python train.py --n_head=2 --bias="all" --beta2=0.99 --warmup_steps=44
Each number is 128 + 24 x the weight over the matrix's rms, rounded and kept within 0 to 255. Layers, rows and columns count from 0. Numbers have three digits each.

# v: layer 11 attention value, 128x160, rms 0.106, rows 19-56, columns 80-159
# o: layer 11 attention output (transposed), 128x160, rms 0.2, rows 19-56, columns 80-159
v19:139133110124057144132087189122135146131118152068159139111105100107110103164095157129172139097137165111103104165120121156159164110091082156138119110077196097144079116159165156138125160162114156127133097119106131105133137123154139116110137150
o19:125107123140149072087086101132070074136113156123120086128075124103131089091182143088101150161109110137118095145170160121131119138124120112108106162141115078146129095127110154105090119114151107112116150182119128103081137142160108102096110102
v20:121093085101160204132090100157071180132158169153092128103137139138142094133097142120152099111093156149131124084132089094166162099169066141160091064128098121108159125129143143104119085124157086137170175178151119122127089102127170113164123121
o20:182131120124115126139147070159178121094148111184139114156127150135161146169130175164135105128114160079149146094129147094141125107117104149146106164127153104130079119105080102092159113139104114156107133143110086127160138118129140156207134083
v21:141148124148127095089182146119099135151151125136109103175161112149115068108132124101147130137127071172135111112144194115134099106140110131192123122132154170110179131117126086103129119132100179110115129125097096146139100132098155124094158130
o21:121089116129044103122139147151089142140110126142118104113165155072146128116153083141175145078124161109141099136135120159142182136099145133083162154142078130127177109101112123130115118140129114147145086150122129150086127064134129072169105129
v22:133113126160123167098127125188091111141147083108154113119148142087105105096140141161156159106120136128127123223089131124145084135140135102136128120118136156100109150128176150095180101130118155139094125163129131098104087119146097157136116140
o22:147176080116124136143130117131158094171116142173110072147129145156138156143114131136149113191101134120103088133170142126118139156122182117083093117165131199117081141104182137125120133133120126122134124131108143116117131092134129136087150155
v23:147167119084092134138107122130125092103115093131201138165135101157156169176125150123132075163136140134151122148140120148186142140135097165149124121104101137104153119092151124103091079128131031146102126125144118095103143121133117118128096124
o23:126086148135191129091141155132136097129073180170082109123107115115138178155088188130143132058126118097083134114124139124123152156093132141112166158126119122118159177124150085151122154155139161094159100154117133122127146149118083076148161110
v24:114158123062096124125106161146127143153142114192153172095098131119164109077152102129140080180150141130088124163157123107173128099102124084142112164155136145152110129154129082132135102097106137106135124148153081126163121144143142162081115090
o24:154123078106127097138151026132084157093104167106096104105157114181094141137114166061134177133160108090177119194154120120122067134174136140113126139128136145135141110078138131142146121123128135123107141124087108168146192128085112138101174128
v25:130153107152180151142136105191144142113093122112101127134134122135127100128152122141127182104151125118123162069162114113174068146136119075147124095123104194118100111153110152131130142098096065128197089110160139128127155163138122119133094120
o25:114144150140117142148111135073164124154104155156120139159108141121068120126177054184194074089085188115175168119107159136127119100183112168103128137105079125135076129173159101059133051171157183112131115104166169162128149126133106118115155161
v26:179113147078083147138156149113099137128152155104064162148177126112155108119147134138102105208117201115134160122119130190149155100165100123062111162107124146152115133105131115083087154118156122082139149131125110136079159131103162108144119143
o26:105091085108161109112106163150163151085072105136140105148172139130173137155148085150094157123154125167146151096144120165137159123132086159130120072155098174126148138125110120126141144123108082111133135130109144118134115133172136116071065098
v27:094143130094120116118119121110117140092148134103124132161168105128155114119183083126150123103150138131155101089119100108090106136157118156127123085142095154115166153142090038083213201113176131160168185184124124117139153132172134159127127146
o27:133110134167056173159093150132103131136143115138124080123149129151098096199188103152149124087110119100104139113127099087154109088102134174160124163083138107169138153123162144112107082145147104086074101118125074082165144136085128113113117109
v28:107111101164101103143108119175148176108141165139123127133084135121129073103118120077111153174179155157147114114139137134175162058107155201119142125100164124093167109145061171129141107128131141133107109119146165147171149139123094091140134119
o28:166148117145105148151188130089106114109132123115128173122140121148091098157110095142116099109119107112167117095156147149126092189113129122083108130121175043114118139127134138121139103141122115087115151140121131121109126171122115130120120149
v29:136120132095091122139130110106113091096119124115139111151140168093114135115079171172187131086102184086146128140139086132133121125129121104143134130128141187116108121062124132145102145113162146118114083115173147121115131143118070154127163097
o29:131144093163157093098125155158086124158136117091119142110132135135159180133156132105102099106096069141119140129110134111069165141086140149157202113124096140084114132157122170088142161124161106137121140144137148142142161158130198116107111138
v30:091090173132136135139151142121141200099093151103134207088096170119157156148115152055073148117121133122178104119133135099166086184138135149119175119078111145148165153169145129094149095125138137176108155120093129181130105135135070146096149113
o30:170129103167117140108129087151138153080102129103136118187105136132106074058105155124158153084091118086092117132152109129173122098142077096109145170116160112104121130163109087109125135089174125041151121121153123122129076180139134142139144095
v31:122089099131129147101120107132136105092118142108085158114139130107156135151094147134121110119100111089135144114109130099132142113101095119156171077149124144166132141154107145106104159119109173155103159122111154118105138121133093069082125119
o31:100104113131136107143132122081109115093129147151092118096109110131171147125135123115131144139127080123075090147097113086129137131125082168084143145137140131125129098129112124111176165119146141086154170132157108184142178101131091160179120181
v32:098113109145134158172137081099094145163125151173174103115178117131160157120094098158127084128153147149081144089116096107143124118080173127120128156135115175126068084142134151095133101085101154113146162107160096141112128116112125146107111127
o32:172114138140114108108138139142137148091126108129142184163118140155111169137177116108097158136098178171150130133153105161182187178158156151100086156108061103140118186094117138081101144145161111119136111147138129107111088081137112115163136155
v33:189155110145114147138180093120136166130139124177152163123149112184148071100149116160179100119152125097132176148125159125131152110100152113145154135095142127112144159172096059100079167102069153111065168126057132127134107170132095086160189139
o33:179100131165155125158142192100106150132166151147083137177112123127116141127109110110104100112177177096117103120137135127150138135141120141189180107146123143125153102093071120132136118151103177140152131156114097113183115121087172157066046116
v34:132100179107102093122130124098098151138125187118121124089145160142139164149138053150134135133116084134151136113129100164153107118102149116122089096145168145137110151077112169137142128122091119157127180144120117088151181117106120085100157187
o34:141116107173119135141100133158200132115166114159100112106153090111088112154116166095124159148123136107124127125119161174101078173152134157072105150117116105119079110122135123157145109123136107129135137138152105143076121145138140118171068148
v35:160092138090145120129137109120159093140154119100093167110150171180146096085088134141076155133123117099148143064078103161099110147155135128123110167154131172086150078138124143118121128148180126138141120124150114169154138141159101095151162133
o35:140133083056149113052116150153146154127175106138142103158127118212126127146129189124162129130124126178171117159106131088137143142098110109142129131087173124080097140117133144097157127132095119108162165164145105099128083103157116093161101127
v36:178087157155126106102171107123078149145112166114123076100158145160132136136133193109128124182108133172161079098126124162090165129141130169046180150085104147105103149145151110132114138129141120149121114126114141155123089132172129128111169097
o36:124171145105198117123182109123116083078138130121133107160159139127108107083155128151087157118133164078122095150069089157168158143095126123130132091169141095100092112115184146107163100121148115087183189114114170078138143155107126147139161127
v37:129164129139132120113100112158146141088099123166150116131145073099113142152105133173167126109126123136128122121183142163147137118199102112116176164152086139133086132152103119120157184122103140165140156197126090119159181107092152089104138126
o37:126105091114155108114124132122116070199155106091146143190114095184144078116125116115091167142123176153052170124039141076129138108121137181086111156108167091144148146097153133117149130099155107138116125097101169127141149114137087125098114105
v38:114141165141110109118139088118125110133102117136139155179209144095148148104114120147088133141086166138151130158112163177130138087085092120105101122143135075090198116081180086143143088073151180178075131143121124183144079143131155129105134162
o38:089069088112142100157121113126149136099140159160137141112143113126100194141173081122184065101153144161119137138144086094113093151186109081104128143105139161140114124135108162150116180119138109079127093156121121108150147173147133145115139071
v39:128115121134145170158103106151207109119113070144098113093155098118067123162145123129142074124119171148119169114182142148129150099120124132103096128133148131151186130167122108164148113095143131129059117084127099130176110117146136110128134129
o39:150139073126120157138126120133094174175107132142144135142115185142067129170079105137121140103131127150113140122103151113120124114107081166082132164144126097115106152114155185126143082102054127170133113172129138114129154096121123137100146141
v40:089125200132132133116165171176114145066135153164124141099173136113105171130144165160103159138143150164090172135119090143155125117069142130097131157126121127115133096116103119106142144097137115120152120151094141126128099146115069097151140167
o40:150081110081141165137151095111158132146131096150114153135140123135164114145111075131125081105146094128120073144158143188150134143092104171096122059102118126169124128131127132157102078110157152159138114168150133155147138155119147073140182144
v41:187132160154137100134141160141155083095159166152114090081083129124141157111106096104109118122148153166147114208106124138145107122167131095165118139174102117168128135174138137168150113102124107139092174134133102137121165097131110134163105118
o41:171121135093123151107157161075091089121094106117160098145155070176122125155124132171099133137133110127138146088134135134111128110105104140084097095137113130130143124183115138150117171177153183139132107184032103113135118106091096159150098114
v42:149155100110130122066122095186174179158152133123164153159174137056156120128099112117096155096137178120152079122160100104146140132087073136148181134147122109132143162091134111170089167109107107166099103116075180095123135140114109122155109109
o42:125153175122177157138084137136103140137129134129113193049133170133145140142160156147122111116149105093115125084123087178117131073166166146087141139151121146149120077079132146123131096169180151131112122145107096205123091090173148169099154058
v43:145151139154111144080078150088082137134127131165161140136093125142148139110113083115121109135102109088152070129093139107129136110134134114146122128129098163104118130126180167129137094159124179136161156120126131100136152107097176118146113172
o43:140143142160090154175064091206149149136127123068139125163094132111150101137087131097125119098140115121129124174121118104157106163132146072133118138098110143190145090150156127160117159102113147109108122138093120085135124076154102091143134099
v44:154089091149131093098150147165180112156107161126167176139132167131145139091156155122138147111152152135119120114187113150148102160144085117108098148135120106117079126110092149123125095139104123133087097175151186151131107134144155144092156115
o44:076133125139113115179133134136102109130122127090092159139182127164130062131121166122157164117064175114110147116120156151138097122081123120157155095125145179106124085120146144053122159126154128118163138137141128164127118115175103156180096113
v45:128145100072130152112155123148164103096173143137101186143109056064101131086081128104143100164096117145143141149146163098147116143125134162138186088112099111098097131177110107148079108190173169194120101100098123167125133106170123104095121130
o45:131101173208112076128136092169125120198132153121115139140149149162171172113137131159165137145142105071109137087157155127153122127129106157113113128158092138144178104114127131142179118125118111133149170156128068076109165115165128183153165104
v46:107173130141150108145213088163081107113074102090118141149104218148076113140128136100130113072132161105143132174116117143116113119102162125124082136134092092109157111129125149117110130121103136137087194102085133113117169109134176093156118105
o46:121099060169119145057088211182161124117136120131084128121160132156136118091116128154104125115130133074110117116127109131129108131143081091114084092132078110139113094168094127172113102106121155136127123123128182121107159082174133128137114149
v47:083140178116095078151107086108170141128133071146140125151113098164111182100135158155112116122144161107148193144104191107186148138113144115097169126097170110097107126150152135117113139167091148163150117194149120143137132177112097121126116095
o47:128114114181142112147120164115127102142122157158164143169089089137119133123123190122118119099098099137124138159116123148072137150131129087101098139136163145161156086086149142130129116119154120107117083168180125126103116110091111098132181145
v48:168159140089125151127171155129113144175148133127177170145154169095130178160084134157110137122149085169068136146060209138124135093131132086128152142154115094113121127086042095167159103148138150157096137136107128165128128127139141154148113173
o48:076127089151123054113157083115161170165083102119087150106209111151139159085080138136157073163051169108161130140143101116169129137130161146132147127126149146180107104154130174119112128143188112176156143172122101108121145156129140111117110101
v49:157088113155093151095148057184150156129144055175110179148127120113125090121099107139069177126175139129143145149191132147088092154098117101130053090163119098139106151118195095145118077118148130115145155138151084064135124173126171137117141176
o49:093169088125145093134148151090129129110130124144161101087057125186167121161183190156176157120092142117127108131080116140118091096202117197170140105153125117162126155131087187140117139156094101117131116134070131151135132137091133089131102099
v50:120129106114131151126141137146121090124141174101131123155160147098146053086133112110131146115105156102186144144129186105125129101128124146087100138111156127130159141098112168151098117212105082136152160145120097105157155126150113155116115163
o50:146167135164139105128104099140199101097112100133120132061179203130098134136113103149122128166153126162136113133138119098133122142099150044142117160158071088149187156149155114044133136122141195159107168126131130122133100122089143099159092149
v51:148101166106094087147138112135183130050156141135147148126137126134167125216104112141181125194130128119128068154122148161132095062155179114199114149049085110115105119145188073142133150116088119112143141127132190139143089093124178154101126109
o51:106096132161150116119143090110091112114087060107152107040106148122107145134125121154121123138153103143113148139155131129091100172148134146165127184102108121145110136119149127144092148110176087139163123146147109184109132093164085179081131102
v52:086114127159073156101165042174113141123120134134114174164143146148161134092165131077148136136140114114149076104155144134136166084140082129186135156153161128149077123117116111110137175106105113118172120123103142073109070170163103115153110146
o52:109180135139161114115144183115117078114095098126114120139141103086135155140058153142136156135140110141154194145111122151160084155128193197129118115134137159122167154122101132074143097122146171089116134128080090146090091100144177106148145106
v53:140140117114126153102139150089144174114152123104148075078147088138151142143152199144117116122201137162172218086150170136104076110140127119092152179111118149167143166126143106149093117141141152168139119206097156101151102133090118134124115158
o53:109148143084141063171123161129116074086123131142161158153126147124173065077122073093189136134149133126167139114135103116189150144153122181159114131136103136114152112120135083160130144094175124098115128138186177070134140119079168135097131123
v54:139155103065188133131134122152114122160107196142121124113146103163185125113114148079115105092128053118153148142107138099097113098178090076063086098099145096102114121137130142094160114171168168092134123132097177157182147129151084143131120124
o54:156154103100128152105102118101135063103104088139108121128132123112147118133131139188115140125096137163170127142153119111130095116134131118148112093089105119105144131101110116116128173137102166080120074141152110141120105178091162124144167112
v55:129076133115086117113100144135125137080092167162112147098137130070101141061076151095117146121148118082091178167175068072199120126108112098138129123166161069138121160081172127139110137146108129145065143166157113144127130112135118148193198123
o55:193144097161179089158163091153135116144041116141091169125118140169176115102105116111207142131124145142070148099127109158045057154114158099103109138106174095072150139176092066162160147177095134115127075122146142121079099100084161110125108124
v56:062206110149112128125104140096136082112192168140126115167153102102144098155163169163113144133151114138147114113176135109172136098098110124163125155188116102136093209085101205099130130160133110132080181109122170164169059121090136128144124102
o56:156107138140109113157100081144129124127069125102161096153146163198089120163118091115115133132144121147134174137101156113101173093190146151092182137104113140162111077082116113093094093150124198083133118166142120056107110238146121149132103161